python train.py --n_head=10 --activation="tanh_gelu" --norm_place="pre" --qk_norm=false --bias="all" --init="trunc" --optimizer="soap_variant" --beta1=0.95 --beta2=0.98 --lr_head=0.0121 --warmup_steps=200 --dataset="wikipedia_en"
Each number is 50 + 12 x the weight over its row's rms, rounded and kept within 0 to 99. Layers, rows and columns count from 0. The size before them is the row's rms in percent of the matrix's.

# layer 9 attention key, 320x320, rms 0.0801, rows 143-159, columns 160-239
094:49 46 38 48 52 51 34 47 31 45 42 58 58 40 58 40 59 64 34 61 62 67 51 61 37 63 45 54 44 30 60 52 57 48 41 66 60 49 46 40 41 42 42 59 34 57 41 70 30 29 60 54 48 48 21 49 62 61 32 60 60 54 79 61 54 38 42 38 62 49 54 58 47 65 45 39 43 55 44 55
092:58 40 43 49 55 53 45 74 60 58 47 46 61 24 27 27 48 49 54 34 42 49 34 67 58 62 66 53 49 44 68 59 55 40 56 28 70 42 51 52 47 53 59 44 42 44 47 37 53 57 57 58 49 58 60 48 56 51 63 34 31 48 41 48 69 54 43 45 51 60 37 37 62 40 62 46 76 79 65 53
096:67 40 56 69 71 39 40 41 83 54 43 62 44 47 64 33 64 71 56 63 47 52 66 35 52 55 36 53 67 63 52 29 53 56 54 51 42 37 60 35 32 63 61 51 62 44 46 52 51 55 56 46 65 61 58 58 50 63 36 52 69 27 61 33 55 27 40 51 63 55 57 34 46 89 46 36 56 54 40 33
087:66 65 27 33 52 49 60 39 56 84 53 78 49 50 54 36 41 41 39 52 66 64 66 45 48 31 24 65 28 43 29 47 45 48 36 41 38 57 51 44 55 68 41 58 63 60 52 38 52 56 41 60 55 39 60 23 49 30 54 32 55 59 52 49 63 66 44 48 86 65 52 36 59 72 66 44 39 33 49 60
089:61 57 73 64 69 59 63 31 64 40 36 31 64 60 46 55 55 65 51 50 53 56 37 57 44 42 48 45 58 37 49 36 46 75 57 48 40 38 48 65 63 28 49 37 37 43 60 34 57 72 34 38 41 48 56 37 54 45 45 66 64 34 44 41 35 51 49 56 37 50 55 49 61 22 39 54 43 56 45 57
090:66 40 48 59 46 53 43 70 47 60 47 47 40 53 39 56 52 46 47 67 62 29 54 54 50 57 56 65 67 49 71 67 40 67 53 50 53 53 61 39 34 75 44 35 49 36 46 34 56 50 44 52 35 59 49 73 29 47 72 38 56 38 38 48 58 49 37 60 43 69 50 51 46 59 47 47 59 50 40 60
084:37 47 49 58 47 39 55 37 42 58 47 36 40 30 48 74 35 48 46 42 51 43 54 32 66 59 39 47 44 58 55 16 60 48 43 64 58 51 67 52 49 62 73 48 56 57 70 28 57 42 49 53 48 55 51 65 44 49 29 60 45 34 63 44 58 50 58 46 57 52 50 43 33 66 28 46 75 47 49 51
092:49 34 66 52 41 35 48 62 49 63 62 34 27 43 43 47 18 45 61 41 29 52 32 59 49 54 29 36 59 48 49 46 50 63 66 49 58 51 49 50 73 64 47 49 44 52 77 31 62 71 60 40 35 76 40 50 52 54 64 57 49 63 68 42 62 40 61 57 48 43 51 42 60 63 67 51 67 66 58 22
091:64 71 76 41 55 51 37 63 53 56 38 76 56 57 54 61 78 62 49 63 54 43 62 43 44 60 50 45 44 59 39 47 40 31 63 48 66 46 53 31 45 55 41 67 41 58 46 41 65 49 31 54 41 35 54 60 62 67 44 52 41 51 27 56 51 29 49 78 58 36 46 58 65 72 60 28 38 49 58 71
095:52 46 42 33 54 61 45 51 47 74 51 72 43 51 24 33 50 51 35 83 59 44 64 53 27 40 59 45 47 34 52 53 40 43 59 52 27 43 47 69 58 45 37 37 44 56 30 49 49 59 45 63 62 55 61 54 39 65 51 37 51 48 51 71 68 75 72 56 80 49 48 54 58 54 50 39 51 57 55 73
090:35 62 41 31 57 50 66 50 38 72 33 53 60 17 55 50 46 42 51 60 47 64 40 59 82 74 58 72 42 65 65 58 35 51 46 45 35 45 44 49 40 47 51 46 53 50 41 71 39 21 40 32 52 47 70 70 71 67 24 68 46 66 48 58 55 73 36 50 67 80 48 42 64 54 33 40 62 67 52 45
093:29 49 32 45 49 31 40 36 46 43 56 45 74 41 40 53 33 44 42 47 47 36 54 61 48 65 45 45 57 53 41 66 60 72 38 29 57 60 54 69 56 52 41 33 43 37 46 66 52 59 44 60 26 43 81 74 54 63 32 43 56 74 61 58 36 58 56 45 31 60 51 62 48 59 52 35 67 53 77 43
094:63 47 65 57 74 62 62 51 47 47 66 46 58 61 71 70 61 62 52 57 37 32 42 65 26 69 43 27 54 63 40 48 49 21 73 65 58 36 42 57 74 59 49 61 45 49 45 45 40 42 32 63 56 47 59 23 43 50 35 43 44 46 54 59 55 52 53 54 59 55 42 50 52 75 51 60 49 31 26 48
098:77 46 51 44 51 43 68 48 55 62 45 55 56 43 36 53 38 55 43 71 49 40 44 43 63 50 57 43 41 40 62 50 53 46 61 59 59 56 22 40 74 42 60 54 67 55 57 61 41 63 49 50 57 53 67 41 53 25 38 24 38 25 47 65 17 56 54 48 38 38 43 47 48 59 45 65 32 47 51 30
090:59 39 65 44 55 34 38 55 38 54 62 35 60 48 46 16 65 40 60 39 51 53 51 36 56 72 24 23 60 31 58 52 42 37 42 37 48 58 46 58 33 28 60 38 56 39 58 50 49 58 44 51 13 53 60 45 61 39 46 52 38 56 20 63 49 39 56 56 61 61 28 66 48 60 66 41 62 67 55 37
094:59 42 43 41 59 41 49 52 75 58 53 51 72 52 20 64 33 31 46 41 58 34 41 63 44 42 41 38 46 51 44 58 33 38 46 58 41 43 54 44 34 27 59 55 25 53 57 51 49 64 45 52 40 20 40 60 41 48 68 61 50 46 75 60 51 12 34 51 46 44 47 60 47 50 57 56 59 57 56 46
094:65 44 44 50 49 55 36 44 61 49 42 39 85 47 54 43 49 60 46 40 59 58 46 43 44 59 34 45 46 43 44 52 51 36 23 36 24 65 81 56 45 45 54 70 28 49 50 42 66 54 49 53 48 63 44 44 57 30 47 61 30 36 77 34 58 56 29 47 51 39 42 50 42 27 52 51 63 25 43 48
# layer 9 attention query, 320x320, rms 0.0828, rows 144-159, columns 160-239
098:39 34 36 47 44 44 26 59 46 35 26 49 36 40 37 44 40 28 45 37 42 60 36 48 52 46 61 57 45 69 41 40 56 56 70 37 46 37 53 63 58 51 39 52 38 56 34 50 28 53 45 47 38 47 62 46 30 58 57 28 38 62 39 59 69 52 68 50 59 51 56 61 37 53 46 39 52 60 57 75
095:72 40 73 42 53 54 17 23 58 17 62 51 54 67 40 40 70 55 58 44 38 39 52 44 58 46 41 64 46 44 47 42 56 50 59 64 38 31 68 24 40 45 40 49 48 73 47 49 65 44 64 65 49 40 63 31 53 56 45 60 52 22 60 52 17 56 38 67 42 37 44 43 48 65 54 47 69 60 54 36
099:62 65 47 61 34 67 54 55 45 73 55 48 55 54 50 56 40 25 37 65 43 54 31 50 60 45 30 77 46 23 34 51 45 45 47 48 55 60 86 64 29 46 36 30 32 55 33 43 38 66 41 47 53 50 48 46 25 32 56 30 42 56 54 38 41 60 46 26 53 40 63 46 49 56 60 36 46 67 39 61
098:41 46 57 39 54 24 61 45 62 57 45 43 73 54 50 70 62 37 46 63 47 49 38 56 51 48 30 62 61 43 59 68 51 83 57 54 45 51 38 82 48 48 51 56 59 46 63 58 50 68 44 52 54 61 47 34 54 57 53 61 53 30 46 43 74 50 23 52 43 50 47 45 41 47 55 47 25 53 35 68
095:34 46 60 55 38 75 50 68 54 41 47 50 44 37 60 39 42 80 61 32 66 29 66 47 49 49 70 49 55 49 61 62 45 40 32 54 57 49 41 49 33 72 66 50 37 47 44 48 84 35 40 48 36 63 64 29 44 61 48 56 44 43 54 32 47 48 69 51 46 53 59 34 58 48 71 38 81 42 25 36
089:47 34 50 68 42 39 55 78 53 52 58 42 50 28 43 66 47 53 55 28 40 51 48 65 71 69 57 48 69 62 60 44 67 62 56 43 63 52 54 51 43 46 48 23 32 58 75 39 51 29 47 68 42 56 62 54 44 66 59 72 51 38 38 33 29 59 47 72 59 54 49 52 62 65 47 57 65 43 37 54
096:49 47 47 26 50 44 28 29 69 49 56 42 57 49 39 49 48 47 45 57 44 48 51 70 42 36 38 40 42 39 42 32 46 72 39 34 67 43 54 49 35 51 49 51 60 65 70 46 58 65 41 27 36 60 40 60 61 75 34 40 54 47 54 52 47 57 35 42 65 47 54 53 52 38 52 40 38 36 45 21
100:56 76 51 49 56 44 30 54 51 43 54 60 32 35 35 61 45 81 63 70 41 68 67 33 46 35 53 31 54 55 47 50 43 36 42 55 52 44 38 47 60 44 63 45 60 33 40 58 57 59 46 28 67 29 36 60 54 36 51 47 49 51 21 76 50 54 61 61 54 45 45 36 64 68 70 44 26 42 62 51
092:57 47 57 55 42 45 37 57 45 46 65 55 54 70 38 65 49 69 39 70 57 68 39 60 46 31 37 44 48 40 59 59 52 51 65 62 41 25 49 57 37 49 43 49 49 64 51 72 51 50 56 39 82 27 43 59 55 74 44 50 48 43 47 62 65 44 51 37 57 64 59 41 58 35 54 61 47 52 56 69
101:44 49 59 50 51 56 51 52 22 57 57 49 32 39 83 55 50 58 36 65 50 59 11 36 38 40 64 45 46 50 45 63 60 45 51 69 60 41 66 47 49 40 48 45 52 62 43 53 54 51 45 35 72 32 54 56 48 55 37 68 30 57 49 55 46 58 54 29 47 60 57 39 55 55 50 51 65 53 62 51
096:48 64 37 64 32 58 62 36 43 59 70 67 53 69 49 62 56 37 58 50 46 51 45 54 72 54 38 50 56 51 53 47 81 74 64 39 54 47 38 48 79 48 65 67 86 45 56 38 45 46 57 33 48 46 48 58 70 65 54 61 49 71 67 49 39 42 47 54 44 37 33 57 35 46 34 50 66 53 53 52
096:39 59 53 82 63 46 55 65 63 66 54 57 57 39 56 68 37 41 55 77 47 68 49 56 45 69 39 61 54 55 46 46 39 20 62 44 52 28 42 36 67 68 46 50 58 40 63 43 46 56 58 49 53 60 55 29 52 62 45 61 56 45 58 57 59 45 48 66 40 51 61 36 68 60 44 44 31 31 47 52
100:51 43 62 44 59 46 44 55 53 54 57 66 64 50 44 46 61 42 46 61 70 51 78 18 58 55 48 58 58 57 51 42 63 25 62 48 37 43 26 55 66 59 52 34 62 59 57 57 46 52 54 56 70 52 56 40 41 54 38 37 74 43 63 53 38 51 77 58 47 35 44 52 60 52 53 60 55 53 56 48
090:47 74 56 53 51 70 66 49 35 49 40 44 59 71 20 46 51 39 55 30 73 39 45 61 56 50 52 30 56 48 51 32 37 59 29 48 59 41 65 53 32 54 35 66 47 62 52 59 51 39 33 55 56 63 72 29 58 34 32 42 39 52 14 44 45 35 23 69 52 47 11 58 47 62 38 53 64 61 25 44
092:45 39 44 49 43 36 61 55 45 55 67 46 26 63 25 65 37 45 69 55 70 59 42 37 41 60 55 52 61 45 51 40 46 57 66 56 50 58 54 34 68 35 73 44 31 45 25 39 47 88 53 46 43 33 70 68 64 31 73 63 52 53 56 53 48 08 44 40 34 44 55 46 54 31 45 37 48 40 53 48
097:51 45 31 36 34 73 31 32 51 34 64 38 52 47 58 72 56 40 60 42 48 38 47 35 56 36 38 36 49 48 40 33 56 32 63 41 30 54 74 41 49 29 38 59 57 52 70 50 53 68 65 44 89 43 68 41 39 38 50 55 61 67 52 39 40 51 51 45 49 27 46 47 43 48 14 45 52 39 65 47
# layer 9 attention value, 320x320, rms 0.104, rows 128-155, columns 160-239
074:52 34 58 52 56 57 64 31 45 56 43 49 41 51 54 52 54 52 35 55 65 53 67 36 44 24 32 53 41 68 57 41 28 73 52 40 49 68 45 49 57 76 31 50 76 62 47 42 57 79 42 31 41 44 45 59 42 30 64 24 43 53 50 43 52 35 41 69 50 39 57 38 51 40 59 59 46 63 56 74
087:54 49 58 23 41 54 62 67 44 39 46 64 33 48 55 69 51 55 53 43 45 27 28 46 32 63 70 53 65 52 65 50 44 26 55 34 40 54 62 65 32 26 48 43 43 44 43 51 29 65 48 67 47 45 62 50 59 32 39 67 62 67 51 42 25 53 60 38 57 43 31 52 52 59 57 50 54 28 45 45
082:66 72 43 21 56 46 62 37 43 31 50 45 53 57 71 63 42 56 49 49 66 64 60 52 54 38 36 33 23 55 56 37 44 34 64 52 60 51 53 78 64 43 49 52 44 50 57 62 61 44 67 36 58 55 60 47 56 54 24 56 70 39 46 57 42 49 52 41 48 38 47 40 51 49 50 56 54 48 53 40
074:51 62 47 62 51 46 28 57 58 57 69 53 74 38 44 36 49 51 52 48 58 53 55 44 61 39 44 42 52 49 34 57 64 27 69 97 46 68 43 59 42 56 40 60 52 49 51 22 45 36 35 54 46 46 48 38 56 55 41 61 39 22 36 43 28 57 53 51 46 42 58 36 61 59 26 56 56 66 56 57
079:58 55 67 38 35 70 52 45 62 46 43 52 41 54 59 55 34 38 42 73 23 55 47 57 53 66 57 45 52 49 73 50 42 68 69 19 35 46 57 44 35 38 55 62 48 42 22 42 54 43 27 62 46 68 37 50 79 51 69 86 42 29 35 73 69 50 33 39 52 62 75 45 62 37 76 43 53 52 64 38
082:31 57 42 61 61 36 56 62 62 62 42 59 50 26 70 51 35 33 69 64 29 56 39 69 73 49 68 50 30 49 73 62 45 38 46 50 47 42 49 75 61 43 30 42 54 30 25 57 45 57 59 35 52 44 51 58 53 58 45 58 64 54 53 57 57 48 57 59 60 70 59 76 56 42 54 20 58 50 50 41
076:52 44 50 48 38 28 55 64 33 47 35 72 27 42 33 47 41 58 67 40 39 39 52 52 69 51 47 60 38 50 52 54 46 50 62 77 41 61 59 41 41 51 57 47 62 52 61 38 58 63 48 33 57 61 56 45 60 47 53 45 75 47 46 40 60 55 57 43 62 33 48 62 53 50 52 55 63 49 57 49
081:42 41 66 57 35 41 37 63 40 46 47 26 49 67 44 38 62 45 51 50 53 66 41 34 62 62 73 43 46 40 63 70 79 41 47 47 43 56 55 36 53 62 38 61 30 42 53 42 61 44 41 66 41 41 58 42 58 59 36 42 33 62 59 59 43 47 44 60 47 66 52 41 56 55 63 51 46 47 76 77
079:25 37 74 43 44 44 56 38 81 49 57 58 58 55 62 53 63 46 51 39 55 34 69 44 54 49 26 65 76 55 72 31 53 60 66 52 71 38 56 55 55 57 47 48 67 52 49 54 49 43 41 65 46 37 37 36 32 38 48 29 40 42 40 59 60 59 53 54 34 53 60 46 57 52 39 48 37 54 47 57
074:55 46 34 54 50 40 23 63 28 51 32 30 37 61 35 61 56 62 46 44 52 62 31 71 55 59 61 34 58 47 39 55 36 31 25 35 63 63 48 57 66 57 59 55 42 41 56 51 65 51 45 49 53 57 44 54 66 51 53 51 43 45 62 75 43 73 58 74 44 50 70 64 56 40 37 51 67 44 79 34
084:86 64 71 56 64 53 36 48 50 64 43 60 54 48 47 72 54 54 62 46 53 55 56 38 38 43 56 57 52 51 54 55 28 57 66 38 65 43 49 49 30 46 39 33 30 55 72 27 71 65 36 59 58 62 22 41 39 66 64 61 47 30 60 73 38 65 51 57 37 29 46 51 28 66 62 44 49 48 85 44
081:60 43 35 45 36 48 47 47 63 43 49 32 41 46 43 92 70 56 43 61 57 35 63 61 65 63 40 40 58 68 88 50 45 68 58 42 46 50 53 39 41 45 50 65 58 53 54 47 40 49 66 58 46 38 41 63 57 19 51 52 60 34 54 50 51 38 45 48 38 53 47 73 42 59 56 51 32 57 52 57
081:63 45 44 50 66 59 65 64 45 47 73 50 55 54 78 55 58 52 56 36 42 49 52 52 44 42 51 44 47 55 51 54 53 46 71 57 48 38 47 65 52 48 40 55 41 68 52 45 70 61 39 40 52 48 50 60 61 69 44 41 40 42 41 66 26 55 65 29 23 40 43 41 47 60 48 58 26 48 62 64
077:47 44 69 65 51 76 36 59 48 40 46 45 53 30 53 54 49 59 61 43 54 57 38 58 60 71 42 46 63 53 68 58 46 57 66 45 44 58 53 47 58 41 60 52 50 62 55 51 45 60 41 39 39 56 22 30 60 00 51 44 57 50 53 53 34 44 53 62 57 60 38 60 49 78 48 67 42 62 54 19
076:63 42 60 31 63 46 72 47 23 37 40 43 68 65 43 44 42 21 47 31 47 54 71 54 49 44 29 34 40 30 35 27 46 41 52 58 75 38 45 30 69 30 39 51 65 48 41 56 34 47 38 59 66 65 66 71 38 51 48 53 65 44 61 58 35 41 49 47 61 70 44 55 52 49 43 69 58 43 43 59
082:16 49 48 57 50 55 47 51 33 59 42 55 71 58 54 60 47 64 15 42 51 45 67 42 38 62 46 65 50 65 40 48 57 61 58 49 57 66 60 46 38 56 56 38 49 49 48 38 48 65 59 59 50 49 45 74 30 41 52 47 44 54 45 46 60 57 32 43 35 68 67 40 44 45 47 41 56 46 60 48
080:52 54 64 25 45 37 48 65 40 42 63 63 58 57 36 62 20 67 60 53 50 51 55 52 54 66 42 51 58 50 48 50 43 45 46 41 50 60 42 47 65 41 41 54 50 50 51 27 62 77 38 44 51 54 61 60 61 32 70 41 48 31 38 47 69 27 36 34 37 55 61 52 58 53 43 55 43 45 43 52
084:32 44 38 39 50 54 53 51 48 64 33 33 47 51 40 58 50 52 40 68 43 59 49 75 69 56 49 45 73 64 56 50 44 55 52 36 55 41 38 52 65 72 33 63 48 55 52 61 48 52 64 47 25 70 37 44 60 55 61 44 52 52 24 44 49 49 34 36 67 48 63 44 41 41 31 32 47 49 65 47
079:54 49 51 38 61 37 36 50 60 65 39 55 44 81 43 41 51 38 43 58 51 67 50 45 40 53 42 67 39 43 61 20 43 51 61 57 61 32 34 49 47 42 64 58 57 37 56 31 37 59 44 60 79 37 39 52 68 49 52 65 56 29 62 39 45 60 53 58 65 49 59 42 49 39 49 40 51 28 63 38
082:45 46 53 47 44 64 35 50 66 46 61 66 45 49 46 45 51 55 63 41 55 25 47 54 58 62 52 51 41 56 51 33 51 32 58 58 76 46 48 41 53 54 77 38 52 65 53 45 57 54 22 47 40 40 54 52 40 45 43 28 61 50 82 52 54 48 42 57 39 46 62 55 59 72 34 63 44 38 59 70
079:45 65 49 35 54 25 38 69 55 36 36 64 54 59 66 64 55 55 37 58 60 48 60 37 63 35 42 71 43 67 38 35 49 55 71 48 42 55 42 41 53 52 52 67 43 57 63 69 54 31 48 48 64 34 54 58 51 53 55 47 63 44 52 56 88 62 54 51 74 54 30 54 36 58 67 55 56 67 48 63
076:54 68 57 34 60 37 47 50 34 43 61 56 53 69 60 50 62 51 44 27 67 54 52 42 41 56 42 40 28 36 48 49 56 49 33 17 31 49 49 63 34 64 40 56 52 38 67 63 48 57 52 46 48 36 60 32 35 59 46 62 57 51 44 89 48 45 58 53 48 30 57 51 36 62 45 62 33 89 60 44
072:36 61 41 44 53 37 51 25 65 55 66 55 48 39 58 61 41 37 12 44 44 40 60 37 49 45 49 50 61 45 67 49 60 25 58 33 39 39 59 48 50 40 56 48 48 54 45 80 56 53 50 43 49 68 40 50 31 41 31 26 31 70 59 53 41 61 43 70 55 27 56 62 39 48 45 60 53 31 57 49
080:26 52 55 51 49 45 44 52 82 52 51 59 37 61 56 53 47 57 34 62 57 66 63 23 44 65 68 56 47 26 44 51 57 35 41 58 51 37 57 75 44 48 47 33 66 39 55 53 56 49 44 48 44 59 10 49 57 44 54 60 36 53 69 55 52 28 59 51 30 39 43 41 42 49 47 56 39 49 38 53
076:54 41 53 54 33 52 54 51 49 63 67 36 61 65 46 52 41 50 50 44 18 49 52 35 51 47 51 34 27 51 57 30 33 54 46 31 51 50 42 67 69 57 57 36 45 67 37 56 59 26 55 35 62 51 46 30 50 34 60 58 42 39 29 57 48 41 60 69 32 42 33 61 39 57 27 40 66 55 32 62
078:37 44 50 50 52 52 53 32 49 46 59 47 63 23 44 49 61 42 51 34 48 56 60 62 59 54 55 69 64 53 49 62 54 50 28 47 54 47 29 72 40 73 45 64 69 26 55 25 67 42 43 37 44 61 51 54 57 49 47 39 49 51 58 57 53 44 66 64 43 54 42 48 41 67 47 37 34 45 63 52
075:52 42 57 51 59 55 41 58 38 81 56 61 35 57 72 68 42 35 50 56 51 46 41 58 43 54 49 66 66 56 60 58 72 28 62 57 33 46 36 51 57 64 54 56 56 30 57 37 63 44 51 47 63 48 31 52 40 49 74 56 49 63 44 50 55 54 35 39 55 60 41 42 70 43 42 55 57 44 77 35
078:52 55 51 35 44 54 47 54 64 66 64 28 67 58 43 73 51 40 60 49 65 46 53 68 63 65 56 42 59 46 41 62 47 24 46 45 49 48 34 73 67 69 41 52 33 45 36 55 53 49 80 44 43 45 44 55 57 47 44 47 67 76 46 56 51 64 57 66 33 40 62 56 52 40 60 66 61 55 27 44
# layer 9 attention output (transposed), 320x320, rms 0.104, rows 128-154, columns 160-239
083:53 54 63 54 33 55 54 62 44 41 62 36 49 51 52 67 36 26 45 52 38 67 44 42 68 73 53 73 58 43 51 75 72 49 44 53 60 35 26 52 44 32 31 40 44 39 41 54 32 29 85 45 57 67 54 43 64 51 33 61 50 55 48 44 41 58 58 48 56 41 63 46 66 54 45 48 64 58 44 31
091:40 48 48 55 59 38 70 49 54 54 58 32 61 34 41 48 32 44 71 49 49 62 68 60 40 60 47 52 46 56 39 50 67 57 53 54 58 47 36 35 77 61 61 51 52 52 30 52 70 20 57 33 61 49 56 47 56 60 33 42 48 46 60 61 70 37 48 49 43 42 60 52 31 17 58 42 39 73 72 47
091:52 39 43 72 64 37 47 59 55 53 60 51 66 49 41 39 56 59 56 44 55 38 41 48 44 62 61 65 72 41 40 47 67 60 40 52 39 44 45 29 45 52 77 43 51 53 51 49 38 61 43 38 48 34 43 44 71 67 73 38 34 75 92 56 47 48 37 40 70 52 41 65 45 50 67 45 44 58 65 47
076:32 60 37 45 44 68 41 43 45 41 60 76 35 68 49 62 69 42 72 51 36 50 53 63 38 65 61 61 45 42 55 31 40 65 47 13 54 34 74 60 59 46 52 43 45 58 70 67 55 53 62 45 60 45 65 81 37 62 72 47 51 68 69 63 70 49 48 42 55 51 64 57 25 42 64 33 45 33 47 32
083:48 50 39 49 55 50 59 75 50 48 39 40 46 48 33 53 48 50 59 40 73 54 43 36 40 52 49 67 29 41 46 50 46 39 38 66 65 67 46 47 66 49 46 31 70 71 52 52 59 35 57 56 46 53 60 52 35 44 20 36 62 61 52 47 44 47 49 81 48 36 52 49 60 42 56 45 54 53 66 41
088:54 61 59 46 50 60 45 41 61 26 59 45 57 52 48 30 36 56 31 45 63 54 66 40 33 54 38 56 65 50 47 49 45 64 54 51 46 60 59 34 49 61 52 65 43 76 60 53 58 42 27 49 55 60 74 39 45 41 49 41 59 52 41 38 36 52 15 45 66 43 42 45 21 46 46 66 49 68 52 61
081:55 47 40 43 70 53 48 31 44 57 79 19 49 61 60 57 54 46 55 68 59 61 41 50 28 49 50 32 76 42 27 43 59 28 51 41 68 35 47 50 59 41 41 47 45 57 62 59 48 56 62 24 48 63 60 51 54 62 47 60 46 41 44 53 37 48 59 57 46 56 45 45 34 51 37 45 47 45 50 50
086:59 49 65 50 60 38 57 57 58 36 33 52 68 46 45 48 48 46 39 48 42 41 60 53 52 59 56 57 51 48 47 47 31 50 33 41 51 55 33 61 46 39 50 37 69 36 41 48 45 58 61 47 61 53 55 51 37 42 47 43 54 26 44 38 49 59 67 35 42 61 55 60 57 55 41 58 44 44 29 29
083:91 44 55 54 47 56 51 40 48 38 56 50 38 35 39 56 35 39 65 50 51 44 32 63 45 36 47 29 50 40 40 70 67 36 48 41 28 89 45 44 40 55 54 39 57 77 53 43 51 47 52 54 65 74 31 36 58 80 48 64 62 65 47 56 56 47 68 44 62 40 63 48 73 56 43 63 64 52 51 60
078:50 46 71 50 29 69 57 52 58 20 63 57 61 33 40 46 48 45 64 57 56 47 57 23 69 35 24 51 27 56 47 75 51 70 55 56 55 40 43 55 30 59 42 44 32 48 35 50 58 36 30 54 56 53 54 50 39 35 67 50 60 60 50 31 60 42 33 45 66 69 40 45 57 47 66 45 39 60 27 75
091:41 44 45 52 40 35 60 63 63 50 71 48 48 50 65 27 53 38 52 51 56 41 42 53 51 56 28 41 34 53 44 44 55 65 55 62 41 26 26 46 67 56 72 59 70 41 32 62 40 32 51 55 37 37 61 51 70 43 31 43 59 69 40 51 53 58 55 43 73 58 46 63 70 37 37 52 51 50 23 68
083:53 57 52 55 65 62 54 56 32 47 42 60 47 63 64 49 34 40 40 59 45 68 40 46 31 54 61 64 56 36 35 53 30 36 51 61 47 27 32 34 59 60 63 47 35 59 52 48 62 54 29 37 72 77 58 46 40 53 61 50 55 52 64 44 64 63 44 61 43 41 55 34 78 47 49 40 51 31 61 30
088:36 49 50 49 06 41 43 31 59 62 38 49 45 45 53 31 66 50 40 45 55 39 50 55 59 44 65 72 78 28 47 42 52 53 30 46 40 71 50 38 54 53 48 34 60 45 55 60 31 28 57 52 40 72 50 42 55 69 65 80 84 72 53 40 59 40 56 67 52 50 45 62 57 58 60 44 62 65 32 44
083:49 69 41 54 55 57 57 39 46 42 37 63 38 66 54 28 38 49 41 49 57 38 66 54 64 20 34 47 54 54 32 74 50 58 27 53 42 34 47 63 40 57 25 64 45 49 39 59 60 52 48 52 56 46 43 60 31 66 51 58 42 35 44 57 73 69 34 43 57 35 64 30 68 29 57 46 60 71 43 63
086:30 54 27 70 34 54 59 52 62 69 72 56 27 26 48 39 43 75 58 44 67 59 55 43 51 71 60 58 76 51 54 35 61 40 41 51 48 69 64 62 37 57 76 60 45 63 48 56 65 44 47 59 33 35 49 45 43 43 62 54 47 45 52 47 58 51 58 46 64 39 52 54 75 64 40 44 58 61 65 32
092:72 60 57 57 57 36 48 56 77 31 45 46 58 28 45 59 35 51 77 37 28 47 50 43 64 50 62 41 42 37 55 60 47 53 46 54 43 49 44 44 47 37 46 58 48 55 63 46 50 46 42 28 52 48 51 44 84 60 56 47 58 36 41 52 39 50 65 47 61 42 45 67 70 47 56 64 35 43 48 58
084:63 45 51 56 64 62 59 47 63 39 49 32 80 53 72 51 88 44 48 53 59 56 53 50 55 40 64 55 45 49 63 58 42 52 49 61 61 28 70 41 60 53 49 55 42 54 50 71 30 40 50 62 45 38 44 61 71 54 44 61 55 68 62 50 34 76 56 58 74 43 46 53 74 42 66 60 61 83 60 44
088:45 67 63 48 67 53 36 49 44 51 51 49 46 49 46 43 41 51 61 39 48 21 34 44 35 33 55 74 34 39 26 64 53 02 55 51 29 51 54 49 34 40 64 43 40 49 43 40 58 43 48 61 57 33 62 59 41 47 29 49 49 46 72 58 59 52 54 64 35 55 46 69 42 50 47 63 72 54 66 55
085:45 45 39 51 34 62 73 46 52 44 59 55 52 37 45 46 72 93 53 53 56 51 44 51 41 33 51 44 63 60 42 31 46 51 39 55 36 66 52 47 54 53 27 31 38 38 68 72 60 40 58 38 24 59 70 49 51 36 57 44 50 61 43 67 48 33 45 41 45 60 40 60 65 62 45 74 39 63 49 46
089:70 64 42 48 64 60 61 52 44 50 47 40 75 53 57 55 60 41 45 69 46 71 65 35 84 42 57 37 53 55 46 53 60 69 53 40 37 51 42 53 35 69 44 51 50 25 51 40 35 56 61 48 65 46 57 44 57 53 50 59 43 64 49 46 58 49 51 38 70 38 52 55 49 20 48 56 56 49 41 34
082:48 49 60 58 43 66 45 10 52 38 56 52 46 54 53 33 57 36 58 46 65 49 44 53 31 59 61 62 60 49 49 70 63 49 30 64 46 43 46 59 53 61 37 48 55 59 38 49 48 71 38 51 33 61 38 30 75 58 49 56 51 36 59 51 10 53 47 50 56 43 70 48 75 30 41 49 25 31 63 40
083:33 50 53 71 41 50 62 25 46 43 38 53 42 36 53 60 54 52 48 58 48 62 60 67 66 32 62 53 73 69 49 42 48 35 64 63 62 53 48 34 65 32 59 48 40 59 40 69 49 46 45 59 43 61 28 72 59 73 59 37 30 50 60 29 60 55 29 62 51 63 48 73 63 49 46 36 54 22 59 33
085:57 47 46 62 60 60 46 54 32 33 40 43 43 21 38 26 41 50 53 42 37 40 35 48 44 54 62 37 57 53 48 60 41 55 36 57 55 64 43 69 73 59 32 53 48 64 54 34 43 36 52 56 72 38 70 71 57 45 60 59 42 28 60 56 57 34 43 36 42 65 47 49 99 58 47 39 55 69 46 40
088:48 38 50 52 43 52 43 57 41 46 41 33 62 67 53 50 35 42 62 67 54 41 59 62 51 39 46 58 48 72 45 60 49 70 60 49 60 58 62 31 51 65 57 66 32 57 49 52 42 47 40 50 51 37 72 40 36 42 56 27 53 56 60 55 46 48 48 28 46 71 61 66 67 71 74 63 78 60 61 52
083:53 65 54 43 53 53 39 40 47 42 45 63 42 53 62 42 78 41 43 52 55 66 45 54 46 51 51 74 65 52 49 50 65 29 47 57 59 48 39 26 47 42 41 61 54 49 56 48 39 80 50 47 58 57 41 80 70 71 44 34 38 45 52 37 61 47 38 41 69 73 46 44 45 49 64 45 37 44 58 23
085:54 43 37 58 55 62 51 68 39 72 37 61 44 57 56 57 36 59 37 60 56 66 39 40 40 43 42 54 42 43 46 58 53 41 70 61 43 34 70 45 51 52 50 32 32 49 37 55 57 63 60 52 71 42 41 64 32 57 45 73 37 56 16 50 58 52 51 54 33 55 26 68 55 34 45 55 73 61 45 47
084:37 51 54 48 60 47 66 49 59 60 44 43 80 53 45 42 45 79 36 59 51 46 35 36 47 65 48 43 43 61 47 47 31 39 40 27 73 35 64 42 55 53 54 34 57 42 62 73 41 51 54 71 35 41 51 51 42 53 21 65 63 50 45 46 55 54 63 64 58 44 54 42 28 58 75 33 50 31 31 55